config.toml
n_layer = 15
d_model = 128
head_dim = 64
d_mlp = 768
vocab_size = 2048
activation = "gelu"
rope_fraction = 1.0
tie_embeddings = false
parallel_block = false
init_std_down = 0.0
lr = 0.0022
beta2 = 0.95
schedule = "wsd"
doc_mask = true
dataset = "wikipedia_en"
Each number is 128 + 24 x the weight over its row's rms, rounded and kept within 0 to 255. Layers, rows and columns count from 0. Numbers have three digits each. The size before them is the row's rms in percent of the matrix's.

# up: layer 8 MLP up, 768x128, rms 0.0999, rows 216-268, columns 0-127
# down: layer 8 MLP down (transposed), 768x128, rms 0.0737, rows 216-267, columns 0-127
up216 099:129122100079116114127117109118146120108147111091143160151116100120089156131178130172090121134023119148115140155124121163104135140136137126135133074109155102125144112165117140119102116163112080107140183130159106111126145117126153134146129157162125141094098123082133123128132170127175162098133135138153119126126122130133128154121098102101098103102136134092143130110125133134125100152145
down216 098:150134114145097126100130175117127112109154117113136104117095136106168113090088110076165098110124123116156120157169149096156114124137134111156137135098125118134133113117164135110112131103153141127095080114112087157099152134123145180115107125123117131130153108181147109119145128092134127095161121118143140124123112094153091072177096136152123075127162138111117152141100142125122128163071
up217 098:112128149095111132125124111134122126081166110113105138132112137091125107149185110135129127117149113156118157107166137121124122188119109090170158107152124147175093139122160104142169120162112132126138193159126114172095138151141139128148148168158132119128105157129094166118130100126139143138150109172144127152143119118106095133099121079124112145116107097174111115139154159106137097171101
down217 093:157142123081130144134106173120123132156082158113157093123107155143148148149144104138117119101098128180120122139111176169147136129084139103109137166110142111182122110150115139097069119118112138102097115127129158118180131081120154127182104118131128154110134093156127141116122133130120087150119128120119149104160107151169138136159163180121157112101102121105125122109117099126146159112137
up218 082:127160096117113098125155132142086130136169131108089147138134089101145131154154118114135093191118114135132148129152120168098153144162126136106157144089125108100155116084138158137135145129105108095130145135142150133095093107141087132089144143139086132095165151093109144104131156102140160109150079145107115160096142147148123141114138128135142187109141137112106142178087121157154121109159
down218 085:150141165121138172129119137143149117119091109122129081145116150163127150098146118185111142106178162115116158102105109125150137121137119140141092142129089131104162133138112101113144153127194138166140099132131128067142118096128099117131131140108165111156137128159134154122102118130143122148108107121119086137163169147135086150119152166186118133155172124141128186106153153135139114144133
up219 096:109130066122145139128141112162151134121100097054111159089124097137143127136136088157147093132118086127114131120131120121155144097126115068113136161135143149156129108154142100133149132094133111110120152123080122146103133135131105134146128117108118108120095099096154061140138183159142082173156122137131118077130116104112118093115127133120100152129159122139108109090157129102146130129157
down219 091:139187162102161098133090106105162118114136163158131164136139127143081157125114110138131138159122141117164103176158138145159136080076143121131119104153146125107101083154148107091132140160176155103145095096125136136132124169126149147132108136147176116108133120146119129144121086091168132129139137110155084135125124154127097093099098148105130085105145135103142117116120103127101115113120
up220 102:153103163111107140124138113138125112116138143095113129088097054117126117125144103107129105137123136138137123154149162111116157146116118096164147132202143067126146181134177102129086142118160146119134176136072169139133155113139130106122129148105125132148121129142134130182143149157155112086164131146150122112112138125098135143115099118094114136090130103107106128074104114133123106120128
down220 110:112108126122096095156115080116111134147109123141141106095124087120189102125168126076107174155108124113131118106120106138116113145185095141129122131146116104158134204144187148118140111104129142168108130140097182131127156107145104135140173117126090103134158114156104149143102150101118116159126150154088141113135117104129131128185091155135143119136126149123122141125145144114115109122136
up221 103:091166146090116110121104074134176120128143144138158192095125131098111095135148171157127082137125102131141121109094126104148118119160129118134107160168158087096113122136138128124100137079137131142115196110114129129136124144118109100102165127150122111154165117130064161162132129163159129128136080152145133118128116105119125149119126128101088126110119121098120116135122131169124141088147
down221 110:124108124166125144080116130108135169117128092137143130133104093114191127100136123165114101106121113154111138156157123168116105137105111139122200083134110103129162094103137135135166112075081144125092123131110098122096138113093101147191166139138127156137108129108134144106114107089131136130112148132163169147117165134099114151133152135120167112132135135098120120110135145133159107167124
up222 107:151130098104144055183144094129128111144168111140171132119113133110161094129153116111129138108117116110144141159084139153131137155163144106132124136131122140115126129120154099182133118107130134112125131122146094132083130102055078125130101161140111092114099137144136135133149160152122153135115119142164148155083113068144094143134150100131131157090147109123112095162150128130123087146122
down222 112:178094122137110126184145134175100110112154097128165094085120139081144121165134128149094110115082126143136107122099136132121162105156128112119111130122112129160084135118120099167141140130121123121118129096114127174118101123098145096120126159168135112160093127122143152152085089141144120136118092155108145101124145130111118114085146143098113148115151104158093118095167122155181098092120
up223 105:160165128083154130111173112164117140123143151118137143091139111139103109141157125106120091160108084152146148146145134096128102136140111118102138129131120109155108168110118094125127153160109136137130182094116142123113132101159071107137122079112119114151144092115138157077172121132119100115126141142153116177145125086115141152180127120129148145167105090115135145161103138129134165138076
down223 104:125094127117162074125141161142103156107143142112144147118126150161151144142150146101111136132152108152170128145170107122108118149128140095127124093161134086135144140111131136078089172103104114133126143128138092113136180117110196143111083109186125118117107152160145152121142105085146119093158101127139078144091117127128134163122146129122118132080121096088107142155112151124113131112112
up224 089:090096153059129129156155133163156128168128150119124165118117077118120143120088138148149126121109149155112127135116136117111098132193123140102104137140165139126092161136133133129113199146137120085143150111090096123121147082168092123148113132164142109131169151120073120121150121149151093157096114147134173147127144129122125143155122151156118112152148115141140101143153121107115151122147
down224 083:149169124161155125153088123132136131132117110136166116108134132128154110132107141097099112162150085093115137146107142139115161127128078122181132107108098157096122135137134135158157075091138125166105105132144165176114073140128135108141096118140123113122138126158132161166109135108130128140113097128152159125117097135139140125128172149082191139146072120110090131124082133123111091117144
up225 085:103145077111125163122149153189149112135124121097167114123102116126157095149156133125135141200091153100109106149148129119151128156151107120096132136129141127131141169091115125157140128157147111124113120150158077164135114100115100145158133125109113142182111115137095163136145164069154131096077125139163142121128116109117128121139169132128121145132128141114127128119149073101131108173103
down225 088:117119152105144078109123156075097175121116093137099145149137179145080127126115114147123125112133130119085125132108092103073135154130163131161127123096192099155127144134146174107130091125135154143125159125131158127129102165118141152149095125109178143097160104118150104132123130101111139158152107127097122146145118130132138126126158133150148095158126163148127080158104110154101132093141
up226 103:119141130099116109149135105141125104172138121139115170116115095138135119137116089156126096131151098149172188139109118143150129134118115099113131129145126149164140099144162132128162105127127129128124126120088182135161131073132153144110148129125119143140104145140207143138162130090218136127132123146158132127100128174105143104146126120108098112176138113113122095152155141108163141131156
down226 101:134109163117120134150116152117125134094110126166125129086104131090133091102137142119104111135149155132120178106128141168096142131080143127197135121138158172098118093155119140102165112122164109133150099114157154142131155132173139108137176121132138130107154147109119136164132156165103147111115100162110133112138093096138137128153130170120110100151114155119077185105132169118109102131133
up227 113:103124134108107145167152136158099087145117115140138131104137137164144103142150141123138142176106123139122143175143130133141140086122104134114181127129125093110119157152135109135125149148089071089100160086122158121107152060095082116149117156120173129121133106139134118098112156074120141142127129119170121166126098091105125151104150118123099147136080125079107131128125109136130110157140
down227 118:110124148112145163122174117108139090121095113102115131128154125133113116162129164134094117099140122105109120114129084134119125144090122159148098119094101121142087145137079124099145104103129105137103124100163152103142199108146077104156151113134118140093123151155099124163153134124096148135161084108133138116145067081124157132093155182129087145152119116109129133110116128130136142104143
up228 098:132147096128109141138095165122128090122145141126131102120090126130151131149115158106115105127102128153094142109117107133146113120117116096126183147168152125162172161128142141148172168095112118119135125158087120145133153137154122108139110083139131106140116138115106078127127171144182086164095079167147128116114106138130119148155138132160126134114072080089100104144126107138168135149092
down228 086:138123135145130152122140143099130129142120108103110147134169109130143128097118128103152139084140122105149119153126160169141151107131109147125135108115100117161097120144081059104140060167119107098113147125160161122122082131100143164117170185161145138094154136134150151120108077105082131097151167148141128136142157169090128110142152124105126169098149145103134142126135127125146102123118
up229 101:153122135075077169108138142129191112127144133131118110123084108171146198113132115098111152132117094149146140122123146134127132121157124105087118114142118150159168107153124148121134143125101130110119199176142123133129145113129121114123132110126120129133129142164162099112126154130180131111165118157126167162110111112116086149163107120161111076128141106159118122120124082138147131109162
down229 094:140138172148165118076071126070151110170139118123120126129166153155181115132129134124107094145114153136131110121124113137110176127112105151100060130136104106136111134139115167137118128114150140136128137168106150126108150105103099154142167117111118149125133156117151075097127146134142151124140123131127123132096118178085142121147069125108118091120141074110108138110115135121131118139181
up230 090:134153134147106122149150095152105114098113094152123114151111128132160116163094126098170131125091134099128126137091103120121158134123103139125106149135149128122128073149091104159131123094123127163152187125126119122114144102140113125145152128160144136137101111130120168111180129131112182164068109126098103142162114128104132162097137087140129127177185165129159096144105143138146168132153
down230 083:141101133119126164135145119128117116128144144095170149106110145136151139081169108148135114117196086073114136132076117133142110154138114133134195098124128150122156183130154109091108135132133129094141113137101131174122129124127138116130113117097150137128127181161095151135111148121096098120129115121135109139125078145156103122118104130113112115136132104127154116142167154139053082106135
up231 105:139131126096148121131153123165109141171120123121122141119120130146177074161139117135100119143089124131168124138148148072095106109108124113194168142183168105157126139134148083139116144127118120123139127129149134109140189122078158105119106166089131115143084126131115122135169142122122120178138136157149127154128099122143119100133138145116103189140146135135135100121154108159104100146123
down231 105:136144088118122119147120113091168137126139148132136141172158148126145098109156118186135135105128129118165107150118201096115103127180091113104113144158137128118144113108128140154143126098126161102154133117089119138101137135151145140175147150101153132148060107159126106126181168155114091087133127140118163140138124116112144099136156142124108121159122172168154116134135128144151139112096
up232 106:111154112127114143128103146163136085117153076123112140150155120130117125149103144154148092134084121134137143108137149126111173149134107126106183127121132109135109135169115126107115130095111106129084145126124119149149125093102111075143148114155154140104124075149163107119120122084179138124133149160127158117121126143090171146108132120112089113083091088078144110115172161127154168139147
down232 099:123099115171120168133150130138158137134134096105174123132130124159102115093139117098127161110092150167154046154166135192157145099154122121140129141184094124144135091157158114120119129148118146111130173129115134094113148125098081134119130078129126101126109106142147144133145122130148092136137122134151128138134124151104095161131136130093074134126125119094144157101094110116136152134158
up233 113:167112131083128116167147084118131104176139132093114129108136116135176132155137123124090114143114094156167085167133115143119128133121117075136130168119097140157131086186142132145158115137117099103129148150122171124125114127089132102169162129143125139119139100130162124147133119102145155100144150109157152127142151087074108082111148086134119109159137134148166110099153125124129147139096
down233 124:129150113112129093145117119119111141140129141138128139124107119108112164141120154115128104098098141089106153099108118137119180122097116118088106109151134112116092145128151112180126154125143146134119078134132159148130153165115127130126106099151112068119162109073133067143081119122157104178137145133107121112125108117124152169151102153156167117107155133073127141145081170154105113105145
up234 092:155141096097128148124164138114161141146130170139092165104116140173135101172114170148113151107143117140165132143172093140151149110144097074113123171119155153156149110137122105152150110110116091130149135122100067128118152125148132115118136090132134131070145095146151140128123133137139119101150138117140132135139085114130163124124135113153132111099081144127091093149141127193129142083103
down234 087:104133152104146127120115130134123167087112136142141099183136131123125153114135094154108093110166145115069117077117134148140172128091089090146121119094156121122126180156133106119123130148127150144120123149145197117107148085145109106105139144133110142123119164154091104108108118110101136157176095125110130146109121157089139158132140187136125131143139128170127156116111142107115160098148
up235 088:125172162135123139181148115140143128130137134136144187147149105089143116140137079153124127115139116123108127097092155118158111165167141090146123086146147104161109089167133124117174128105106158107103131121133118143091134078157122137157123132123173123133159071148137116102127166138107123110138128139174103130150099096117156169100160152114100121146112132104133123134138116116128097111184
down235 079:142110111138135149102123129126104063160103169109174058106155146120128140159143138126166126125141133083120154122134134133148112111106146129137144112104109152135147126102151122111130087117145151152102090109107111175128111088133120132117155164104102134093154167109149111145136096116170128159171088113083137090112147130135148153139147162126171091101114110152108137150111169108129095117122
up236 102:201143133127095123133174136117125081138133148115103151146159114106114105104118147122108156157119086151145108137115144150125103138136128131112132156116109149118118088139139131142139125131139125127157121114117095131160178101073147090104120093119106171135079119095146110126127109143150174154166134154123110178092167086075126133108131090141151124140115117113085090154126136164138123104130
down236 096:103105133144105121085149067095112134120123097136144105161181148152136113116116142140102122138130145139141160123111130152116111082160117135137136126130135104144121152136101151162148177140145092151155157097154107110117111092113085117077131162160184135132152110140119114095162146159138110139118160107102164106145113121117141138111127140104129114072106168088135105101127177127166111124152
up237 104:139130112134105143116156140131113081118142154137107108118127146086171140137155160138112163136089098114127107188100121165154149131146106131147147105132158126124148092127116090159083138129100093107142159146109128106144172080171148128113118102177145133111127159096138160111167134148164145107104148150152113130124125105088089166140091111120119116115121146099136087117119132134181091115123
down237 114:124136137165121151100129142159136133106105094115155116108105124163140131126146131151110127189139102134152157185125148104122097161176155128115123168133126118117150132124146109135105134097102101092118120113139109090127118112112088137147117173142125152135073094189132120110136129088128095091106112120139103165145069129184125127152135131141123114112088137088151121112120115140167151113087
up238 095:134139134101133141190154109145104095116151119152106115105142133146127129154157099149161073109147064114156120117162131060134143119119109124136119138160137153139123147138148142221139157156126120132139100146099107154108121139120134118103109140132131110126127117100067123137112139139137086123087149185084101157112116108099146102123131107144148135150097130128098107155129107126122144134127
down238 090:088090120104119188143143135133120126151127131146117130127115109131103123116131136156133156176137141077133146123148097112113120152141161174134130152135131099158103127119133111081123170081124127141130147121136083144151111098123120146123150090135119140182153112132151164115084077083158113142138124127169146129131139112130074118147124139106128115094145135126107128105162078123150087194108
up239 095:127154119133130161134145105156161123140142113148146144087132107149114123132164127134144071155123110132127137109135093127137198128161115123173121123152131103126088138160116131191126159110091130143159168118120093144131107130142092143079146082146154131096152141155090114180131129110204110143142106149142138120112127127119112129102145116109100139129172098102123115126125096130136133076133
down239 100:126105131094113118084136115108136109107160111095105132123140162177172151137107135102119100100139162117124133119109142160140111111123063093130178100125150095137136110137151131157134156116131155133158123135102131080099172105153133097150125123116119132160171114102132164129119097095181117172156116119119149144175168137166150126125113146142114176131133149108131137141146138162122113075121
up240 107:146129122135093153132116133101119121107141139126099131131142101116150155171128109139097114164122109127148153085122142111139098145118100100124134160112135160186126135087107125159135088105114114151134157122131099141133143122090136090084209135180148140153090081145123122107125112121111126121110107137152099108116100086120165142151130129137086106125080154132122099114103081137172168121124
down240 099:100139163129180111156108115134149111107148152139137111103141126108132109138160091120082144168117115144095112161132123152119123088141099164130101065146153137106119109165104138154146144116135137118128105156102116165144138107089097095109145116143168162152135139103137163125150157117125158113103103117099130152114098150126148148164082107117149136122112118123151168141128170134131058154083
up241 091:119123129127132131163138128097182107126136137156178149104121116124182083146117100190127143155154114194131100104138149094126091138148120143115213103163150098158168144143126104133098132108099112097153161131123150111137102136136123113118120124124122141134129152168142154148130088105117114109096113110100118126119065109111144122109138113135120123110146160118157148136096121135138161145114
down241 086:128088105118123122124128146162131125144127098127110073163133181102080112108093134086132088129123138132115142133146140135135144124134167181128064112092163129153127131125122131109175121138147100153098108149151127142155181163120161136143115152112113119141122124089128120148143120111133146182126118083133157159105161092144128125145154132082109129096104119176100129130177133113111121101122
up242 092:134170129092148118155129130127130124151165137120130187189119090118163096131136136116101116172124096102113079131167146116139142112105146140160133160126104115146119120129106158133149166105132152105199112080082128157096126154128103086142149121120149144135155106109111143141139095111155109141105084126146123121116067126126111148095117145121123126097140148111124131132098098114126102179139
down242 094:117138113147107149096158117151090128159112141121128121116080135103110120158100114125148121107116149122111114129130134165097144090154084116082133112120099128113110165133175145111128126160155100118070142152147127131167113124089100120131152146131125094130110138140085176144103139060082148113147124132081123117166184135140127120131141180096131100121139095168144115148144129108128129100109
up243 085:112122135137155200136149124111091183102163099092137119100129124132165093119130164123112098114154089149139144134130177156115083142144084098095143106149117076103138113128106168148166172120113098113106117112133131151101168151156112107121132080120103094099128139130127129125129146118129127125159148154128155104145125122130141120099086095135137106120127142113146133127067134135089105111143
down243 092:102150145109116108126112137137114148124114159117095114172129124123123125138133160105168170151128144148110119163085071094108176109104129137139092147147162143109118158125165130159158101165086162152124124088139150128138089160137169129112096180112172164130144097118139150136144129158137110112105123132137151142148129132095130168158117182089118136121142134178093120099130105130137119119105
up244 097:134126153126148115114129143169121132137158166103140132118075113116109143157163114120091134145132107135149135169134146136165082128121084120157141117097172152143106126144131163139160122079115145134128142160107090152085179120126118120157140119145136134120120150138141127138127171138132140152128096181129107127117086102123138140140163123089098120103086153128063093109112141165125080088102
down244 103:137157124119120131123091113159126098154106144113130118128097132111145066117129086110099159150140125096141156146122135149127103134165138119176162117110149100123120167126144097109062146152133123109141103118144127146108102131121141140123165147126149095100134098140111160102115156100181167086112104122173104135142105142179121140153129167164122129088100090116121134095181102136115141103110
up245 099:093116109138112128139129151162154126146179108130119134128033104101116117152129123169125098130152123179121185098146135155120154116106142137144121140165135124160154133120122147141137173083118118134137164137119132115131160134134123106097140091111194102112087083117119125088108134143162139093146079133095112135121102117128098142141123114150115138144150095136086125133139120143134156100127
down245 093:130103158109147133144136104103126102098144130128139143127182133117098127085123135142122179175089139094167121159129124157110092101155132155101150146125090106101114139113113102111153103125160141172107134152159115127126143134114095147152073143106092164144136152139115142187098101085118150131111134116124123146085137113121139164116173120116134119091129154155103074140123170128150101143124
up246 104:102161142137107130122142128139168123090120079120141156148133087108173116107103111114126130137140141160140107110143172076136116130179122104101118145161120098129129135130164140174112134095113108109132178067129136139107153095082117140187111138167151099102143125142168159140147105102118156147087111155139164144111134106115138105121114102126116122098108147149155116117107154108136111131169
down246 112:139167106120120186119116178148103094162158099145127123091092134098124118116127171133139184100168086141134157191163067108114132155115139135141120157127167122159118101133120147117120114090146120164115102104099131129109119129099137134149155087132123161139128127138134143134127156105145111152124133132159115099091090148126123101177110123159130117113140109116135125167124091150090138105132
up247 101:182143125147104134123184104126107136159141093097147143093130101113084136190130109086137114130119118133148117097155177102138118121136108144146134106137160154114139152135148094156112109092084129122176140177126149121146135118147139113141136154103129114134107123193131147092119145135110146124156129127134143156124106061078174137119115137117118144163088111121127089124137156124132147145114
down247 102:146146090158129170092120136105106128134141142079149132070115144145154119147165120123162109179116142146168126154169173110153132116099102159116145119113111137096165128137115131130103111114129122141123125141069146194129168126143160105149142153080104177146110123148160172128120126096135106114119114131168125097149158114116142111144124160141127117135115123092161098150140119114117152131090
up248 107:139135129124109144139134065123132129139098088117168155138123098153164146156113164144127072140096072195123109102099089116129118141123133134132121138117147147150097117114090151129130095086098135119135148101061107121120121112162107079130166130115127115148155125108151123141140123173148089136111132160157122157127117123130111114150164121134119170154144128113130099144131152172149124088104
down248 103:116106143119126105103110134112142155118091082119136098164094109109105104137151166137154132153111153149123153092106096132121101135119130169116132101151114135104145112178168141154160142103105117154112178139154153097155111147099102126085105157087124135175153177131147110137091151127141111121191144165098141174150141119166109116146111099145113127136127102142096118093141123142143146109127
up249 104:143163148125087064127139163140141106132132114139110144130096129123157135131104108133117133164105132157157134158116132132116138114133070106119094133122117114173135151144148088173115135104150097114086105084143085135118162134136085074129126107170107105098117120099160168128191126077120105106106111111095135143117129122103150091169129120123090110120149124125148099134133097130141122146145
down249 092:149151110115146108081110120130097129133129130136078161084164164162168132135118149117120141136178128133171136118095101127167122130140131122110156127150121163108114147108152154104066128110113170138139133158081115100077053105111136118107154131138164116134097112131112138129097115145117127167102108153167144158089120096140126148127127159106129131101121130138145109114084116136155156150129
up250 108:099169112137096093148154123133113150083146106133149106123155128126156109119169085092141124134155126133131129085130125152171087133155155111170176129130146144139137133102151119153107130122075091110165150096136096119150137117133141154145132149098136093084125112152087168154158160143149124103170131107103104149092101109107114101138150146127141153133122147102136120105128104159109076115167
down250 097:122160120142155110135155146129136132129131092125132096120104158139181144115097176166125104111142150127171110157131122103124149097122145096117139146150112136138150135119111118109164185126117165169121125124104088127144110130126092112117139116167106158101109140106159107164121151121066199148134146116146175113182147140115121103136107130112138155104131081099090135098106124088125145116119
up251 098:123119131107103097166168150133121113095167127144171108103085146151137106115156128126122124112112094145131155147151165162114136154133106108130164167128119106172155158179139158193117130117109122112095148130102147159064134117119133114153149116183133087130129108155127129129172111181113116117130088128111126136106114133113120130153155129139136113102141140148105129139156114134090115080087
down251 104:125119117101114097161112147147114147107142125131173127127119121178141124126133120123145104128124108111187175163165143151106143147139119134129137192117072107121142150186096149167121094095058127137126144173092177105121151147151118136142124151116101120124106130161121103109164146169138130135156129138150170099128117121156160090127143130164109126102119119165122127121135106144150138104128
up252 106:165120106107141112130151105129136081133165129089117159107110111151119126117135162107085097130097120124144176161111148132143155132158140116143134116185128085130172131130136138158098101120111111113108166100135132116129178107112151151089133158170120102143131133153138177134157148140113126185102121109110095161122122087129140102123112138101113126133150086077105118176106105151145127140098
down252 104:133111125100126166139145106116066097136154122086114099127097140116106139104159116114122078158146122154156096203115149111154107119162079119106149090132116104149132150122134138164120114124115098121086148126142111170130170124117115135130147143166096095149148071170137105160139137152123125176111139130143122135142106167149179102131113121128117137114150105139104122140127156126132112171138
up253 088:120126095087165133091163154141159153144144097145131150138113120131117134096149182119142139112120132117120155143131141112110129141134155115142144163092168120112103141156104105181113139099118119104169151126149123112093120137137162148166166103102124150098132063133135118120174103140159129130182096117106093119143105146084115166138151116114111134140118085102107119088098116163115169118106
down253 091:121126115103094093090145135174128144111111117139172107123112179116129157142126120131117148178146158168090138096133107153157136148108097128141091147142117113127116109108184086123105114139109102150135126114141110161109099064125167121135113127135139122169155168108130141144129117150122072151092127093138107124152141157114076111118121111094102150147122150139160167102135132117146093161149
up254 087:143139130139140105114121133112124131119166151097124100140116135159126150154133154138124108173104077118146153147121152127159131149111085131101123186150126165174167101089150122205156110131113117149129120119131107137125125143124145063126156103137107130153083106140137125083127087130120107144135114128196123181127120114145145143146146128115118103135097152170108109102134128173164128121127
down254 086:148117180103163116144127119139073126144158130165145139105145133088136141104121109184115137095149116097093087097144104105144093110134121084107139078121177124151093144095123080092139127140172136155129132137122164126108165134129096150097126126143133100149145147161120115083143141105133096112107129105129127125122092102135117142167093140144137168150088145118156113133141135126104110151099
up255 095:112139177136085162085164102161104136136154158088171143181140123150139096138140114099132114124173135111125131162135160104096099134171105165118138124114144133130120138159135147143147130094120107121157140100129167101117105129137146125133132142125177115121111143129099063086133174115163094162149087142144100150131155092115131151132127111121148118113126116143087120184110131133106154141139
down255 098:117101142081116115116149122096123128116112146158127127174068121134148104111150105132106120133112168106153080099152137109152131142115142157117140100114112177111115138180162109134128119161139164119099082147149129109159154131141149084133103140137096109103159100181156098141126104175103132081149130151149090121110109140126090156149124128164131157137125133138079103140120121143156117094143
up256 107:135120107147073128161133141145123161135144127155141110090120115096166115141168123109128162146101121140135116166145175153096127158136122095152145129110139122127084135125097122144118152076122150101109138123144150124138146109123122127196151135134140119086179107147126128145105127121141144153078141138120092168141068081131129163152140109103102150091115125093115083139106113133095130113084
down256 109:153065149165131122155140114127100108119104100103148106136146120091131094145172120120135157074117147112149081116120113087120116104111146097136108128140080110104080171175112150107103120094155170148135107144122162104155122088101136120118144106144138118124145115146147111106138171147130109102094112110130114145127133109132168121127152139153140130104146126165140152193106142091139104119153
up257 105:124155115146117101117137128131156150098165110133135137124075124119118125168161131168152133117148130167162150161110125166121130191174130137130170121143152142110115121109107142132125190073113096102126121145130117086125165066113115099125164134127136136088096161177145116120127113137164152151110110160126173116097119141131168100142091130119113133109135090095124129133119141142131149112102
down257 105:097185131091116104073115104140136129118159122181156096147139110118132135096141113104142107135112091092105136123132138110147098132140132187130137140112172151126091131143137131139052120116125110138093117081136128137171156139115129120140136121074104121145104138157095078139135115114141114134149127160150108107158114080119126149156129136152135149149144110126085128116153099092151093098122
up258 106:107129124114094159122120073154188162142135104099135163126124101138147063161138107137150091156138099160153128099115180101108122099138082116161159125139117145155136100154131138105125132089127099119176120121138120144153112151128099123155129085105111116164120124094146090123150155128156131159121146166146153119127120094103137110117124160082087163096152108117152116134133109132123141139143
down258 103:086144150166131103144137127131138144100093167142145130118121152143171128156160149154170125087135135148122145130180144136085116142119115122117151114150125090146144144140166110156130147128119116111149171101146149129152054148123099099099177100116123116131141100134162116183137128139134135148153105149082154132109141122153077113097101128122168129156114094110137137131134162150082149150105
up259 108:097135112103128085125130142129100068155120103093142170119123115090123138123142113137149116123124118134158148126111167165152138106137097132144129132150145113141122162125167146157109128125091105102122079084113151158121160100090120152105103118139180103134098180186145110100114129101120131087117124157121154145144082092123077132097132087149103148154119141134140099101112096108110117131128
down259 118:082150087118113149091133113153103074119128124116143124129120130136168149185128132164173127115152106160113171120108095159131113150151100108075143118102086116143110127167135111110093120149099111121149147126190139157155114107093073122148121118185102129136083123117165131159085116109122133106148134165135113148150129132134101108130132112098150122146130122106123116135128100144111163141142
up260 092:141139173136079128107132133169166156150141165141106146131095101127127103127148140124088134156127112118143127141136115140109111137123102070171105094111147104166131105157101125145154124075138147078111114114091133111128147099161100101111177111144155129138098132125143157167091163139158164120144126157127113124126106148103080141153122122103126149097125124143095084099131141142152094092097
down260 093:159128107103161113143109123120110116146145147094153122095113196077138119113121107136136109112089129086153133107144126121080127163100156093132126151109167105106126156121137119117143164124138171157107172121088117124101097135133104138116130161158119114120113148141075109143159128159129179166155113125103130120135087114114123116141162170107133145136092148094129172093143114129099094103141
up261 105:134145165081116087112132090096136142140138119091145127155157119100119116135115113135121092172135079142148141131118142161171129161161134075124108130144148093141139116101149094142151144113145096128124129096070112114135137117152109103081141136170122155134098108150135173148150112126139135078168110129198108106108125085133122148130110128109117120114111147115132087152121088147121106095125
down261 114:117166143093139124120137119128135164096141089112152151134147126180144070190102124104148118095096123112148132137131160102150133109095133059110153139110142121180120110096134105151103130134141132113129119096106117134150114162125111105178104144110148125123101135140115075135122113134109111076138101143142120121111123076147130150121153111110156125135156103122117083136146177135167101091128
up262 106:138157118146127078133153090160159141132132121083119136137055077124147129180151148182087170103133102100134130195118123120137146135127129129135108123132122108119158107141127103156135124096153110140087138136114164110158156103162128101160143114112130142124102129136125122113158156110135131161114133146077103117124079111111129155128168115140112124125155148129138106142083085159147140143153
down262 108:139151149124138148091159136116156097090095101111103181148117119147144129174157099118094151127143090095175134174123160166143129116120126136133124144128118129138187115104136148104159128101104116129150137132137131128143136085149130088109131084106112152076128124117131111122141121117116188118114112171130108101132142139125111151112130133122099083110183177091096141128150102138125104163157
up263 107:104160087113150097128118109167150112140114092086144170124086154151186117143179156161148143112132100092144144183134131129159168144134094108134157149104111131147131118135148144126090096118120085120138133123140163177129169090107146095144158148107156127110125172135160122146140139096142130116101127143129127152133128102137167123154130123085124114095127128090154096144151110123100135134099
down263 113:108103111163133122121082103129069120098135122094124156126061142163133158138109104169129090132141084163154160161148173151107121146125155108133137109115132139167113110159139124083130165135157142122136131096154125119123123129129142112155111159158097153132113123159117135103104156120097108151106083131121128183101104116167102166119094146115134090132094116101115113128173120122122139146108
up264 097:107119122119149148130165117165128128110126134062119133152159131160102120124204138114190114158125122092145153118139101100149099138157118106115153132145129116164164180151143101112119141171124112155160138125092163134116151121148135117118123109173121140167128127165136121090142163107128099120155128096112102187137125125109128150111048117121128148126113116120102132128134111133122151130100
down264 085:132120139116127147092127159118078093158153148165140103134095128171153155122164107108117099102138155148108087112143099146127117130168141139095110149152103096091101132126139135130060114116117136142138104123101138153183109103148120165119153127112140084088113127167159154153082140112157157119166111141150084125152175143150140131162134107123142125095100155104137111119132150113136142119102
up265 079:114149141123099145110128131141112152152135132099127123102142144151117135175137090094116137170143131117071117127118132122104092132133147103159126156156134165109127123099137104125116132129146141113171138115044107160144117118173117130132152149113160094151113118120093132140125124100119140119111106155138171174119180113147136124102146162135152128068169112149089110117175159139128102096082
down265 087:131118131146176069121137140107125088110128130149130135092121110160120179114094197173133157101150151144142091148129132095123135099133144146113165143103099122106133118136120144128124143117130129082106121138196125129119118136095153154149131130162111138122125138137147136078159118142086097086130130113119105099129087150112158126114133101147116127148118144078157154134061122114144149160149
up266 104:180143141144103165137121154170102085131113125128117134125130120135132130140097133096140123169177119183180114126124154112129141129131106119139125150157118113169132121157093156122124190117117109133146138155073114148166166118119180089108135156132186125112132139172107160164143132164151127149097114151138123104114115109112105111128102114141122132096120107153137094083144112128154099149119
down266 102:141112115078123156129125165129122098117180140126121144146093110158145163121122166177087167147128153114145140138103133130126101120148181126081112100113166125111148118139166142150142118119141111149081146135148156144151125094116148138103168165158118134122131114116144094145113144123084089108125131144110148100131093176152131135124168136090102145158109154078111144189121137146114132145115
up267 099:135134162156132099159135180138101144107164092094162115173152106070107143113155136126101115141093128181115162113127137142128128171124102134178128123145126156177132141130144089128089131101110104107107126125113118150089156086079142147127148084148161114144112128143160130111126110138127116132108096138132116132125119097146154104156100133090124144154149104112093148110110078141147145097115
down267 100:124180138144166145147121142109110073103142099176129178144130135125154125104120140102107140112110159137132153155160126166140115147145122122137094145131178139118134051133139138089141146180084125137127141159146145148101132130105152127139110145108152137138130100130123172172140120146067090156141096125169117122102166114096131136093148148114143124133112144110160128119120150090148104130146
up268 113:173217113131100144142147110139161106100124107118156155098129133137121125153134152150134133149107098117148115142092135131137126117185090130141122105101160148107073135147097158120109113093126110143160116113124104099132135112148152129150151128122154120160123110190113124150127135116136136115066086146114119156122093135124141121143145088103156141104138095116130127132090085129087146109173